Part of a small language model's weights.
Size: width 160, 5 heads of 32, MLP 640 tanh GELU, vocabulary 8192, 5.66M parameters.
Training: 179M tokens, 2733 steps.
Each number is 128 + 24 x the weight over its row's rms, rounded and kept within 0 to 255. Layers, rows and columns count from 0. Numbers have three digits each. The size before them is the row's rms in percent of the matrix's.

# q: layer 8 attention query, 160x160, rms 0.179, rows 0-85, columns 0-39
# k: layer 8 attention key, 160x160, rms 0.174, rows 0-85, columns 0-39
# v: layer 8 attention value, 160x160, rms 0.2, rows 0-63, columns 0-39
# o: layer 8 attention output (transposed), 160x160, rms 0.184, rows 0-63, columns 0-39
q0 107:126102100108127166128128118109115129129129160116166131123134085150142130136157091118128152129114129142163117132129145116
k0 107:149120105099135119086134108103106141118146159138156104134132084144154136140133117144157166123114105131154139173143144137
q1 092:127130134149180128110118109129133135148109098125144171063138179107093120144167130171162143154114119110138119141092099191
k1 092:150121127132193111100117116123113120138108121136155178134165173146117130070119168184153125143110143148127131159118107116
q2 109:114117137100172143144134131151155124120156126160084117121168138100111082114136120127129119100083143177103096121193118160
k2 096:075128158105143132141175119125158164144164131172086121147125158074141081128156150137138106125127170122092115158145119122
q3 092:096158126111113134128154107116157138114133150105120115109137130167151142124149104132103096135121127175113158132069131126
k3 095:126131126062121137096091091100127144091093150092100141131137130148111144126113107115104153141110143138149170115098129119
q4 108:116137153134142078127128085176146122144165073114097146116099112120155099133143146141097145159104137105151144102146139118
k4 089:124134123132125113128165113122091137178154070118072119126131100133143055143121124158123152142147149138112130135083128121
q5 102:115135107151109133129136124139112144137145073178112189127102154125167106134125093121122119142068124130079092146122108109
k5 101:107154139112107155134135134151133142125138104141093189126121117153175149137113089099097116118080107137062138153163138136
q6 110:111110132124129088128106136152104163109165118159131108190139134131153182136121118105134177128108118123125085149134124103
k6 101:110123145120124061128132127193084114160134127145135139191106144108136092129117121123095132138108105124144118129115109150
q7 094:150126129116080162106172160139095128130093134110106097122093157115119142141114142131117137141143067107157130145120116111
k7 093:128093134150134117120133118094134131115126129115153125130113136129142139102118158088113150140088100178165143089107139130
q8 094:100144135113139114081136142137120182176124122164091160160122105127161114158127082151152070124191137127158095138173121119
k8 091:131148159091089095118090166130150164130115093145102148121142123080166070119094141107126129115139146127133128144119120117
q9 107:125138149159128102105125131117091124078110179111134108131146144127118143079149081112130117112149121138115155145144128146
k9 099:178138164123087138099089140104106125068137126118166082109121150127146141129118098110157112131145102106074130145166134139
q10 085:155109148132090129102116118132152123107166115144136117108106104125134112137115086089121129166166126112112131142089139131
k10 094:142129131125081166129156108146142079113124143130116163138182104109133116159095108138107134147120111084085136155136178110
q11 101:117143060114107124129107083152113108137118152129135173131125128102134089139137160146152121126149137113122164121122121168
k11 090:097122118154124150124133140183085083156155153142171143142121168072109114109138089153110101113109145150120147085073147112
q12 105:083121099102126146133139151126177117138125126094156118154109104126099133116152123131104106093111126102171151158165096114
k12 098:135103094105112151118128127068128157152118077168143084130123163144095140104111105176156136120143164126120135131167113086
q13 089:127094119134131132131084178127104182150081102144119108075132108145117105112106145146113165153143140153135150097137096121
k13 089:117130119145110141108113119111081131200154099134119135099131121100149126119106154133161160125161107134125099098112068102
q14 116:152201117174136122107143120143134108094162173139122141186146096162086141141132105106142107147152136128163140155140154110
k14 107:127107104136138146090124144131124109130162129143124116130148102171115182134136130127128150160132159114113112136099155105
q15 108:127098115114165089109117180141144078140124111166180147158116189140167107106128132130160111088117142107134105115139145121
k15 101:140112110129091079095129111101105085114158103183187163138128143142152105108146144108133137103108112097113097126135099154
q16 108:142101172122132118127153142146175134122104102127111144138176150129192123185113156121142171116135140120096089146111151159
k16 094:159134151116132128124132133153135142100110108103144129138157145120181102135114158139143133110112159118130145116149079175
q17 104:105156150111089130153140127120116132099119122155149108118177120123157160114128145134136138096098122184125138131114123127
k17 098:089094142132152147140131169115118110127085114145156127102162126148147137105125093157143129111130132148115092090141148141
q18 082:077150107100127128102170119120116137167146175117128106149157138142129134102104103169153165134138128127153109140114119149
k18 089:091108082119134156099120109138134136167151145104108106132176142158116135072133139138132163155145128154128124155152104102
q19 106:148109127155175116115141114094088130153146103111100179120112128177146110119112147125124155145133113113121162136148143120
k19 098:148166099111139095114094109128095096106154117107096106127127146120144113112108111100108173144182148088118197090122154124
q20 102:130112128130092176198120145118143093117082144130100141139133125106148108111127100125147139110138085168174133130115146111
k20 098:105126144153118145141120125121143151123134164087137112124138144136137103101128123113153121138107077150144121112108143184
q21 113:108132091152120118164107105143160119152121159096159064101119107140125144142136153138093161169134128093132110163131131119
k21 105:109157108139128117182049118126131109106150132130150066124121101150138138119157108149146187180127136108130117162124103156
q22 107:151102146099168145121107124157101079120155112143135120164145157116088132157140103154141187114134128140126116112146136126
k22 098:133113132151161119100105138146125116150161119128145143114148152108113143132115139149117074138105148162118116123113109131
q23 120:150131132121166142153152141139132104124175137144145106164140160130115108085135126089150112113135173138154112130160148133
k23 088:142100178110157116127135129137118131123114193154140115103106130135116115160109153117121144103138152154155081098130133117
q24 105:124117122113147120112190106113150087165130175112138145136105148115111092141145092167152098183109172086119130133158128100
k24 102:129146105155128113159162113131142097169103137122121143074126170086106146108115114097128093181084166082101104132177156105
q25 107:076101115129133134110122105130149130132142163143134120141105115132173108127153082124087185147108139143130097103103130143
k25 103:087131154114115120113135130169136124154176147100111142096116126116139127130184084137076126150156162139134103141136155131
q26 094:161126099101104147128131124120147151083127155144127121158098142121097110125131122095153150129125147164142154127094101142
k26 087:155146160113152147122148082116121136103095135169113146109141110146114137133116098074128128126153113155153143123124079100
q27 097:127144142135139140160115152111127110131109097134111121175102170135115165094179142095170142178167111159148098146113108164
k27 092:133149129147144101113089116126150111123108112085124095206113175083148143126166151103083132154124165121138107151128093112
q28 089:111141158166106114138112102123154147141144129145101100101123137144128104127131178099099156085118124149057112094176170123
k28 091:131105121174142130139145118133157139167142152126135099131079116133117092099114161136081152113122155126116091106117159119
q29 097:140138137151123121113116116136161129124185118125146141097135114163138128133094113094138164120135067150111129101106113092
k29 099:125128104128115141119126105173121079145139125112128157121121088151095146166125109134118138094164130132103139135089116159
q30 094:098117095139149147124098107154133113100141155132127118165158111128135107107118120092130134171140102128136103129116136130
k30 084:102116109116135187105105147118144116091137155139156117154149087116127131111137117105103143133147155187145095154136108111
q31 097:120111162167108139083112141158106121145129144111072115108139108113130147181100153139156166160137124119146151185078115132
k31 092:125159135124125166117141139165105088137123138114095143112100145103122104160061144101156139176098147122164092125085109128
v0 084:109149142106098112133122097136117117120116122096141112125110148110114116126141112096112132120122146097123124146116112146
o0 081:135121169140132138174110111103139151071115117088052119147135122112119118148124114130137105158158116098101131139140173145
v1 084:138096123179128099118095134108138140104142133134125101096154107114093147102168157141152131107130123112155107109105175147
o1 076:102126146099079173150141138132095126107109115148115142155123125097143147173120093059161105123138132132080140110141095093
v2 085:139136137158120130124127155129107151115152106121160142096139131151103110138120118120146151182044145114110145126109139156
o2 088:106125120085136124124166113145133086163108136153143105161135131138088132111120116130097116062155117157128121130135135128
v3 078:134149094076128132128112110092129091111095143148149144110072092171136113152106087140122097143105116180137066125145122165
o3 085:106127117103125105145133129111131116088155121073078092125170132143194135119151146121134121095131120077127163093091117096
v4 077:158131085133129144112171120113159114142177158160104130120150171150147140093112115129120087109137185137151110140104116144
o4 081:057150162127160126108123091114122166140106130096148140127157110130070080136163157112094164121128152144097136111127128132
v5 090:124136094121155134102145118128138108116191117135130151099116174164145133111129109115139114114157124109130133124144137120
o5 097:116119122115127123138130126095142111178116119091119091183128128133161121165143142179123179154086155130130111171137124122
v6 081:175156123160113101120104122083138127112136112154157092124113121119155149078100117103149184081122133135121130098131157131
o6 076:084093147116136115080142149110119136143098159135135180150137146135122083147161127144091089133138139127151126166112093104
v7 086:127105116149123130119115141128123124105123147147156139135085092170137136146132142146111091168132162154153119145126130122
o7 083:138111132117111116134125127158116157141127135119136121129139155104100132138140113150135163133156118099119141089119130128
v8 083:145110123138152115103160158131133109068134100112105128129182139177146147131121158128110146134165167097108114128129148061
o8 083:130094124122126110154167134153176144171151088128152124175145106137172107144133088163147202088142156138183139130138100152
v9 081:110151123094134145148125146130119146076124137158147098137144141129123121082126171116110155150127119110115135104127171143
o9 083:145120156144109122126139123117067099115156151102109126085105132114176073164135094121135110113134131148140148127112109173
v10 085:075114086172040124090126135140117106132102154102080148123125139132092112114163137158181131118134080130127124202129126127
o10 083:159126160123165101107081097151135142117129112170152143137132130130142132173100099132122097137125171115102119092122142119
v11 086:097129137138124134171148124146127139135171153120108140175111088167117109108127115153124158108121100124104107128110101121
o11 075:156078165099148110124136133110138160127112090133158120147132154088181105124138117127156135100128116109101171176133133151
v12 083:177136106108114130117131097101124124055175117136150149148121141156116122102130130111128100143149184110122108153131129135
o12 084:096142117125139104145100129146116115172149124092060102127101105110086131158160120106100146123097076125107116126163125133
v13 079:151142135133110131129124134149124112112100142119087129101124115116076178122133089133138136171100095119141144132135142149
o13 077:171130143121120139134105103133088089116107118159129110130088162160134059150150150116130134124114141072118132103108128100
v14 078:132148130143105102099099134125149137096127173146140122099112104154133109129150145099137096145099134150148162127122080151
o14 081:121118144119106157160099135086150131114122061117094147136109132087200132131119129144093134098141124169156135103126167117
v15 080:120192124132085139069148114136115100150120148093113119130125099091147099123120132132100144144130178106135191115129140126
o15 081:127132127147180150157107156140119131115092081146132122130129172166127151123129149138166136099138130148151111152136172171
v16 075:143131123155093170121098148127136091147099142095139118150146180130135129138118133159146140159129110107117126124153123167
o16 078:076129155105146146148090118102142165127156149127109108122111114131131137115163121117091146172137082141140157146172161156
v17 082:158130131153144119122128129132136139113127113164132143128054159086099071158115118122060141136108104072130192133131125133
o17 074:116129129107112124137140111105122128144123116133141075134162100168133171116159114130177106063153124142165080125136120151
v18 085:132147131132085130131161168148151135108094152125117082134179121117147132171105101128114118090137122122162133135132124081
o18 087:130135124130121124141113136129168101104140105109169124168145129112171149124157115149157099081060151169128124110130094135
v19 081:152159141160123127129115107135159108137104122176132135099141176149111106131093106097119156170103112149123144136121137131
o19 086:116098131073169134140139126130127131156171111092183121140126110123171133116161143147124102059156175090124116109133127159
v20 084:141098136162111158141158108115162153095173149133168159134113147126139173131161133130132086113147105125107097153149110137
o20 082:085108098109130121131096144095131110167121075165107098093183091121072100123106123169111167136106115142111130112139131124
v21 088:099158097150135116132141143083073191112113125132152119091148131128114104134105156123117104133124150177075129127100107100
o21 080:140089170133108118129102098135187114145170166145126153114152107154071145117154113073102080100142085129135123085118122142
v22 085:122103074117149153190140139162135080141134179103151113140130144083102099112131108119102088134193120137120134126129147183
o22 088:107124141125079115090130111133097131137141133115099131125097114135145153113108122137131118133092137088063104163145100132
v23 080:125118141155134103122076114092129134114130129136142146135124088149117136174101079190129104150145127126138139148119089144
o23 080:125104079119117130144136145150134130136123180154131083118092132147134088078133145065123120173130082144147110109103141087
v24 083:132141139098103105141129131144093136114090118164097167120110142126130131162099114150177170135095078124116121121142144156
o24 077:141140112119134119121132167145118087096145131133153100119156088149096119075131125152132065070165123100122124099134149104
v25 078:139168143108161126130085122154152141126076127158088101178149137150120137166126135148111112132094128150120122124099086109
o25 076:109163136170135174181134143105136120113146141110142066154100150130142127116107097090125145149126123143118133084145167148
v26 085:140173126147141137143147141118086132111132112163131153121109143111165127101110084173126134096153132122143123113120151112
o26 087:116124110167143154115126133125130152173140160126131134110144108140137092102131164120107148106118143121109140114126148141
v27 072:142184138113101083129129131129144117095118148130139160115112169098118114133097156127147110159189149121129121170096155182
o27 070:105121118144140163089147122134079120111093085133153098115140138132122168151155130139118088111100090121165110128133127117
v28 084:159128145102141156142107142104062121161138105129108095118159177141134151129087137155127113134129123127125148128123085105
o28 082:111098113158128116090128131121153122142100125117136140185116120086139134120125116086135130105150145128145117155138154178
v29 082:138167158154120140156104157119112127141111110156123113130099149138155137078098155134151106107138148110118135134142127112
o29 078:093099092113107124119139130135128095131125169124136118100117129100169142146095069139127154099127126142132098115116162125
v30 082:131119145124171132120140171100084183158110103154091119159084129091139131095142122146133163147171150131179139139112134097
o30 076:116125098134113115135100098162123096091159154108119126145139128174111129166150155117135107111159112153117106134154104154
v31 076:149120143121110127145124124118072149088147144143133153080126181094139104100148142092147127111115114131139122146134089139
o31 079:089107119136142151129087178127127080169158132112166090091134101139142126146111113151106111088106109087109134119109150135
q32 082:103151090174094083164142141189118087081153131181124125173085157126120166122167102114160131139123161126162144129165112117
k32 086:104128068168086128139165118135124146121124103159139083150111163084148082117158164083170126151120128144144146134140139081
q33 094:099167152115122119141103146068122108149106122121127119162113166112174158122135129140173187120118099074117120136106130113
k33 086:081151116123135108111136145105106136144102120133127134125130140138140124110137106116127196110143101124132116100091119178
q34 084:139164166144119156159127110133153137127086142106104100141102125155124128139113129086129088144127136154119085108150105127
k34 083:115134115129126163166086104120133101139157147126143056135131080139114117112108101085126107153157105119098085113136132106
q35 086:131155104113115163129112141136089158156093140137167131078147091142136133101125097127096146107107120194145144144109094121
k35 083:162138083074115122142153104112142170143124104134126159099086141156114180122162107101120167125121145111132117163123120092
q36 093:147127101151135112118156148154105168126089113164103097095136142132136145109126166149111105123111166159077130116165094117
k36 091:128125108135115083134173152138070131099075146146106158148116155094166163111105119129130134140165098139104151167138122138
q37 084:118150139165129128108109098117132101145136115128102137091099067102136144157120131112152120111117126130139071112117116142
k37 085:137111142150117116107076108105121087106157158130125138154129073109105112152148107147104084135160123147094094142113132154
q38 088:154170124115135134116144116116122154154158124128110173109098129131141153091159155117131132160117143160126095132130104161
k38 093:132148094142140134154103152111123143151132121138120127128133122113131139087177156151123127090145125140127097129127134148
q39 089:093105109109125130152082107122170151138112158154138174134095176124143102091164126144110157114101146176117137170132133103
k39 085:073077171104115122155154164110164127142118137171095152155113171119142133115132129175152090107107138119139092141137122129
q40 079:125136160130120152151137112127135132142126138105151151129120080135113184120183110158133126118123104121138127101121163097
k40 083:164121162158167148175163087119138116177123118118153103128064149154138153140133154156124133133097116108146116091125124135
q41 090:114106141118120134159150132108144096139124130158091152124131131156140122136137142156133120121125128121152188105116126171
k41 084:147100150132090135116098094144131150097106090114110116139145156095113171156146171114158160110148132126108156159142113112
q42 086:134098104133106151114119134125160095135134106097160118071147176069173135106096161156104145142136101133162164158118167123
k42 081:138098137154097133089156123138157106104123120096095102113122155121176107166123158160107167153113126083128132110131127113
q43 089:095099104150171163145121102138161141117107149101139148091153138076160187146127115140087145131083158123144061110114111133
k43 094:085110133133156153152137158117112156115104113127116117132141138101120143128121147148113139145118143131115087116098097119
q44 085:124125144171160107186129160120118157099144130141132095156136139128126080123203154110125121102100089123116120120098127110
k44 083:082098131147127095123123110117112170154181116114142100105150131130124148134214100107133125145116129144148070139094093137
q45 079:099133130105126154105113122114142138158150152124122166146163173133129127111174141118172160116136142121103098109130136150
k45 085:104119097125154098122122107090146086145178113163103174136118132103102120078152133103152139126116143101164130090123120142
q46 096:143112146114141073162122138174162134135127093159154135117112106161123127131135117124165158137102158068166159099142142133
k46 090:131144105146110109086133120166096139085135096133144108129115123126104144125162119098139162113170119116139149160180120138
q47 080:116100102123127146120131164192143093147134114154097177151166102131152112197117100122096094115167096110153103128124161127
k47 082:095142118104092146123112134129123097145106150133088130160180095137155119148128074133123112143121132130177117150111117128
q48 090:098142095136116086066124099126159138125078111140139158063103124141175100123135119114133106136136133099148096125119108097
k48 094:146152103137149080139123097137159146100079124154111133140120134139146128104121142122131133124128111145076126177093147151
q49 087:157123126122105129139137135098114079108130105182137175114161121174109137103089130152159144136171122119149141127075116139
k49 086:139118125143116145128128099127111089120140091145161157113100132136124176082114170112114135152162109137148146118081132114
q50 090:131085147102136125135132113099149145104136075136117143118136124113169105124134160142174125153127158103123129136090151086
k50 088:123125137134140096118131102149149131102166091169106115103099132100139176110112140152157074126162125113117144161127108150
q51 080:148135147165135124146137126137106114113133131110124133082120166136102150122122151177090116134143185153141138132117111140
k51 079:137050135114128136131167115148096147123136103106066089090111165139130161143127136152078113119125113156122133135098118131
q52 082:137123137132121109119139130133111126086139145130114183147087097142157099112138136128127135141161119143125134074166135094
k52 084:153155126137132128070167097152085132139169108150106161169116127131146136081106145094144118187170153137108101079149091111
q53 089:088137134142149073094144107147125128125129123096128137145109127120160118171183122107109163180118138133110126100166123124
k53 083:148115128112103140134151113138131161078140143119123147177135089139127135126163177117086159099140113183125081134153119125
q54 083:122128133151131133130084141128128136142116107176108078126137156132098166111134140102149094120148125139088112109153120129
k54 087:116137136148139104120104105104149143121139116117128106147125114153142165096093105173144115120132127152085122107106144125
q55 091:095131135063123148103134130118144117105114159115131114145130135080092117074158140121119146157184069103124143128164118123
k55 089:108114119107143134170149098087150088112150135135138110134098198091139098117140160131122161091148094161104132150166105107
q56 084:132171122133114124135121145124092142158098113099139152126128130152129154150131067152136145149125110130117124147138177103
k56 080:116111110144135148128142153146083159141100142095163126110096113143132163099088122081148109103114108149117112061133140110
q57 081:142115158107114104120115139163162154124105141100120087115153162138093157141157143146127113135129135117145134119108181157
k57 080:142067142130123093122130110182131103138102111106132113123113108128123122127089154123110143120116126119155111090123141128
q58 087:164129098069124120125173131098131143124115107119137139131136109136114095146134108127120158133115119110125152124089152086
k58 086:167109121080103146091116136157075143131134105145134149149127152134124112112132138132142148133075130123136132119092119121
q59 088:089125083099118161141122182107090101109151144175191090122136142126116121093148133121123082102128099099062144121119146145
k59 084:106075135100184126151164151097106126137118107145157092104127151118095106115130165107135105093141102109074139147143107141
q60 092:104153109111164101170128150137136119148135111135112106146134102135147125138125127112172125132161126138129104138103112118
k60 086:091167128093140092151128136130093152125151089120126135175089110142139100140169098124158158075147099138113112095125158134
q61 087:150127122142126145171102119120197087148154118088143125090138114123148124165135144143128117136166146100147114143139119113
k61 085:140159149155136112185104118129190086086114141130126156168127101151147138164105156141136116168107144122158158110144134128
q62 084:134151125159109117140099145157116101132115116116105129101124122136127126121100109128135120145142151137123104129092157141
k62 077:113144141133068138131105114136110146123137152143114108088117143129132142119057085089140102116159141128137116139112161184
q63 089:093131140118099152115125127144129142090121136079156163174107139182144130106094180130143119126101110137149134130087144136
k63 089:116092112115101125126159142112140138110077130122128138131089108156170103145084173141109112094121144151143102139120100152
v32 094:123095167125144116127145151161086161179086110139118132095119123138127134097087107162128132104105129105175153148147141110
o32 085:099163091104142190127109101091150110111152115134145150157127167135164119126167160105124113153149170163098128135120116133
v33 085:106143159152120099128142166109116090122141113138113103123113113088082160118142161111145126150151130097147104115127126143
o33 080:153131126131150150121126122171135154125134125126110165141159143164208113157147150148159103109100111163107177158132149115
v34 085:108160134124071121118111108111153132119137166159154160151098137103133092133139149157145158147123106126122172099129102148
o34 089:140104124165150152128112124143057151148096100109114124075146149151159119113110124133117101141063176157157115146129156094
v35 092:119142105145124098126163086173134150143117148118147142120060135093109130161136131158091128135098112120107150158109084141
o35 083:120112153142124159131119149099119115093128104116089162135156115164173111144092103101167138165132092139153131096129177145
v36 086:137115145155146117080157178083160144143157126121171096140110121114144112111108167130148130116101128132127127117123142107
o36 086:156124129079114117144110075152109118117097127127072160109153129143078144167159085143131126139125120127114123121099098157
v37 096:113118106134122144108153158131119148111089120115093178126118135067123154124118144162120107149150087099146109125103127114
o37 090:128127141084130067155145116105112133137134112147155089123117113177149095115124111121131144138120141139069145091118138107
v38 084:100128143132139136148150176137093161131166122145110157112076165112115102137123180097125120146180095099154124119133134114
o38 079:152122115113134120107098113115143069129106112131138120118144090134159147107158095178146112112079112147090197138139129183
v39 091:081154138155155137119089147114150116088144152125114118134132152143136105132132143160114162131158127144132157088105102075
o39 091:165109083125121093128166094129104138158102115125157118083129128121058115144119138115153123126101144119127120152131154171
v40 082:128125124094121179146130120166060111173140124091163148120113163139147091138134123102155075121097107104155144134136097154
o40 076:112118137189096136114138110106147138102135154105137167119133070096139154116139158129122150127131169129077091131136162095
v41 087:136107161073138098140155138115181151160115132134161097128099124150117137108121137152124118118160141154163097097134097118
o41 089:121138083147125185129117140177105124121094105146093135159157128154158139167118123077143143153090125111143139154132106124
v42 091:125149123133126146131129135147152109146151144120138149153089096106139121125124122134139142111101114120179133140069116150
o42 087:152090150127139079078124115108120148103104108113128119105139178172094102116126133124125121127139149129108142116133104130
v43 086:104104102154126134153108183130132111137119055145090144148136109180122144129158113134132092121062126166127150151133137120
o43 084:139175174134118147102146107092119111111135151135171112114119130095167090111108150126137152118177100113117092121141110146
v44 085:142123105112123149143086174102082102128156142124123117133134108121164129121107127134108149105108132140130138155100140125
o44 079:144129144097123088098141094161155145122114105163139144176134151102078084123138122104161120116181144104106100113165135136
v45 091:144082142129105115057099141139167095149107089131099109158137106133121123122131137136124117082123132138155126181117092120
o45 087:143155152096183130209162129138114161125166142140172114144151159128157117139136121167150134149139135158141142085137167142
v46 085:113147084138112149188107110120112144102169118097094154128096116118179101112169075122114137145123096098143098122154171105
o46 080:151127143129117079111135124122119110139071103157151108111168091107043097118125170125098124116120166185107167112107137158
v47 086:139126117127114111114156103135117135156158141141104139148074144139131136136105104121133111167157163162169177123116079106
o47 088:133145154137165151137089130116127133126111133102142129083165133090163142112161158181122132116112105109120111142169186167
v48 087:139091161122126137141116129130167116120145122097117147140139152113138116116131135114095141109127126129071108177135136086
o48 081:136140073150157123112151120139140113136128121147160111080129116101084129116145104116136131130098130144171121116070105161
v49 091:101132159134139147108122156150153128096113081143137113057108153123134110132123146100163145117113138118135129129119123114
o49 084:111073101122120139145124096126129101152148174083099124158121134116134161118180129169106127136130115146153124143143143156
v50 091:128101114123126133103129136153158145112114146158082118144115138138109147139116112115134177115145126151127140125117118120
o50 082:101167143092129147156112132129094115143126078115132131142132142092156124093127130101126106172099115129133125136162138128
v51 092:154160124119102113144128177080150112142104155140155107171123118115140047111154138082138134099122115119132111122115176122
o51 085:107101123154144131109109112162099167108147108114108174067131132132062166181117120198127130175130172141093142100120099138
v52 083:054119103106113094108119104131120106097112145155170130124146126146160157097089133125115097127127157140105096128106141115
o52 080:193135150167118125121125135122130144120135117088065116136136144084128094135132101115146123116145097101140110149124120139
v53 091:170152125081121129130105145134120125116151096133128132111107133110142137157142129129118093138112134195125121107086130145
o53 085:127087107152141140120130106122119120119128157101137097148112140159085142106127123167149125103174117078128147158155150123
v54 089:138151125110128145115143093091150136143175139115113132095158124113176081094112114159114123119093144137155138115136106093
o54 081:157116118132161169137142171165113135117121127175155122099113144188066130152156120098138141155156120125101133137136151147
v55 093:140097122120132174129132159125108118109148129146116129121099145123170124132101130132066143129125192110109113158169127138
o55 094:118138113148162056115136100135167115150151126090138153129154110112097132123154088092178116116157111125158169123094112121
v56 088:109081087114103107157145139150129130164171123160097113139120128114112132121117124120172150107117141133074149143127141108
o56 087:148127124154158127125146130139122116124064094102142145148157130152124097142113128131083149122161157126190084112117117129
v57 087:115153155095105150113135113065135131125152189106155119163154155130131160137110110146097108117095152117113159131121102118
o57 080:126114086125154096118134146163129143129108061147126164096102110173127088126115124106134148129123106098148102151144125118
v58 094:127139121139146149060149145132141093126168128129144129129130147132141160082163118144124136129144118122075149152085148149
o58 086:116115136147109105161107102117130167147110145109105109099127114082059062176126117139133160168127101141136119079123135138
v59 088:147145137181121159149142110164107095154121131133120089166118142109120105102085175179114113100160114132132176101109129131
o59 082:114136115118160104092122138134147153115148150123128148085125113103127144136139107095165122125111126112142068142162116129
v60 088:084152144120115134144121067126084123095144127132129103134175129101090110145096127110097107142088070168097142172146128115
o60 091:180146122126146155109115176169157159168140177126121164119060151133140142112124143151150158083165189131157121132161138156
v61 091:136147123109128128105128121150135137119129106125148166131141117122094112099146095061138145133094121131128110147132083119
o61 088:120101128138120139103112120118134113160143117107145128112142147159171146162111161170111085117143121149152125118076152138
v62 085:095164159151097172143103126125120135127151121176149141109109157142091070122123148163106134136109109094140102163116088123
o62 075:171102092116139102124152160110142135161111133129142163116159116126185169133114105088149122105131146191124152111135149132
v63 090:102128151104140113169124130098170123131094177066133177111147160112095122147162115119111153128080096122135112136160138133
o63 086:157124139141102155100126123150104125109136074162123122166105095175164097102117123131148126133152166163147152109107141121
q64 106:110085150103156114136137142120129105151144107138166178112146138077127115134146088176126090105112175144137102133162122116
k64 105:128116168115143121171135142121163147157152123152154186133118147074148121150090140171130108085104122131101114181159139110
q65 104:151116135168063145132146124149162128113159168101113108113131108123153142169124150098138099107110161122147137106114115111
k65 105:116150150146077137118171105143152103131151147146141120164146107120137121158137142069159128125109158116104167161119180107
q66 092:129111146121149108069155134133120143171149097112147143154092105123127120144128117142108126092116123114135133114126166125
k66 094:115121161108142097104112116148088126126124093077099105153108149158146123121128142154139142097134109154140144114123142125
q67 102:157090129143121111141110099148142162138161093116116189093126113133141109163127111118108120149126136116102152120085097142
k67 098:146120129140150116132129118175115161121135104124179138113149120126147135160136107119117149113087111167082138093111090152
q68 114:115142114122160140132115165095100148115087130139167119115080097158134155133097143194110127139149197089133131129081155104
k68 101:102139116114140140134106127137104117094099128109134151135106120125096152135147134136143135114104153103136132167093125117
q69 096:150133170111132098109130168170074129128102088122138152105124104159118121126164147185131144122132135160114163070148092122
k69 095:137161138097139145097139159130084132156107089128124144135102149115154146125137116102157134119166131144082150151110121181
q70 105:120099175132144125075145123102138141133160144131146129145127111149112122100121144124117124145151128125149118072139143097
k70 098:131175126138128145176110152149139131110108138118115145118141158132097134088116148119090153093165103159096071097158184101
q71 098:084102099108128110131158096143139118146103126144147141140142176106131112143155176127124156115097136125086105118136110142
k71 098:126077135082126116091107106162127098133107079188170122142125131106133111135126119149068141128091123125119131153164140113
q72 100:106187138107146148075177150099133142123115113144122171098142135113116134166112112144110069133152126115123092136157123121
k72 091:138139096118147122116139071115125102108135127135084134104136117131086119134110124108127111124102131099140108090145096154
q73 101:131098129137106151168088142161105128122118152113081172140120100132135141134112100132160108136138165108159118096124172103
k73 105:133142151146093146165132150138156122106107158105140176141098096110164116117119115140148115133141142139137078075137162137
q74 104:108104114132128125134126105146158110140124120164141140196156135111140103107126160128159113120110194152140065141129149133
k74 102:076093142113108101134154122168130129159122104171156145154152126114115103079178107146136134132133112135135097166113145108
q75 101:092133111147127142158131148118169098090118162107136123130111145120138131124157133131108101132146150138150149130169149122
k75 094:090143146176143148205088100136167127126132123142099098154118158115105126167144150106098101132074092150122103143152147167
q76 106:086153120168112100134145173160132130090102138115096118168145113120149159126141117135137136135180109128110092195131100122
k76 103:114130117177081117097161156149132141109101126113117110136138149068132114118141105126139142138166177155129109128141124143
q77 102:161125147135058120112122119120130137123146137148086128115111083120134104150139096092100095102128121100081132116144139145
k77 096:143119164167090134119132115130113113158124105145093139134132080131134143139120105153141084089127120093154119094118153103
q78 107:104122155152083120144146096113087160131134130122122086085118081118149123148151161157101140102148160160096126132107167112
k78 107:098124122132062161127131118137133139106122162119119098053104147114154123151122127175110119101191135136120147109139126099
q79 116:113118111128163136146077125157099147118094146125137131073127162110132136102144128114120137175162111167131122090160162105
k79 110:084112123151151123127104117127111123148140151112117111077141171119125149122119137123143105121123112182115148111139139142
q80 112:121146144151158156132136124129184129141109111128132137097124153083159091140151097120153118103117102132112133155179125132
k80 098:126128125163141153112141151114179104141131158183162143085124158127145144140134107114111099139126163117142134101147112131
q81 100:154164136135134117118094103130167169155186106134118158139173119116128119094172120126126087131122156103111160112137135136
k81 103:130129172141159135135116128127114134128149092104122145133181118135123089106175103171141110164115131078120134117142128111
q82 090:119126118114145119148129139114126148129092124152081146155116072137160133103155105133115120092118102158141139111146127113
k82 104:124128134113137089161169154137160130110095104130108134149121103136137107115165116105100121093128079157122166100099123102
q83 107:175127150150175131120097158092191114124158076122088158094138090119138073179083133107113099128139093144110128125104102150
k83 101:159152138134133130121128096116147149110109103106129147120154111130156100171089131100148118167186085177147128122115134104
q84 098:118122128110130154155157081093154067154172109102140118154114137111132150097157120092121191118125128163158118095100152122
k84 098:156080096118127137091119096111156100143145140140160144168109125136099157100139126116108190112154089173185104141120144106
q85 103:156142116159095146143145101106101127151104168080114115115118112110109156167114119106099154154133120096122177132114122114
k85 091:179142110156145153160126133112112108126128127115128102123118148122109158138111129099118173124150156109110141140079140102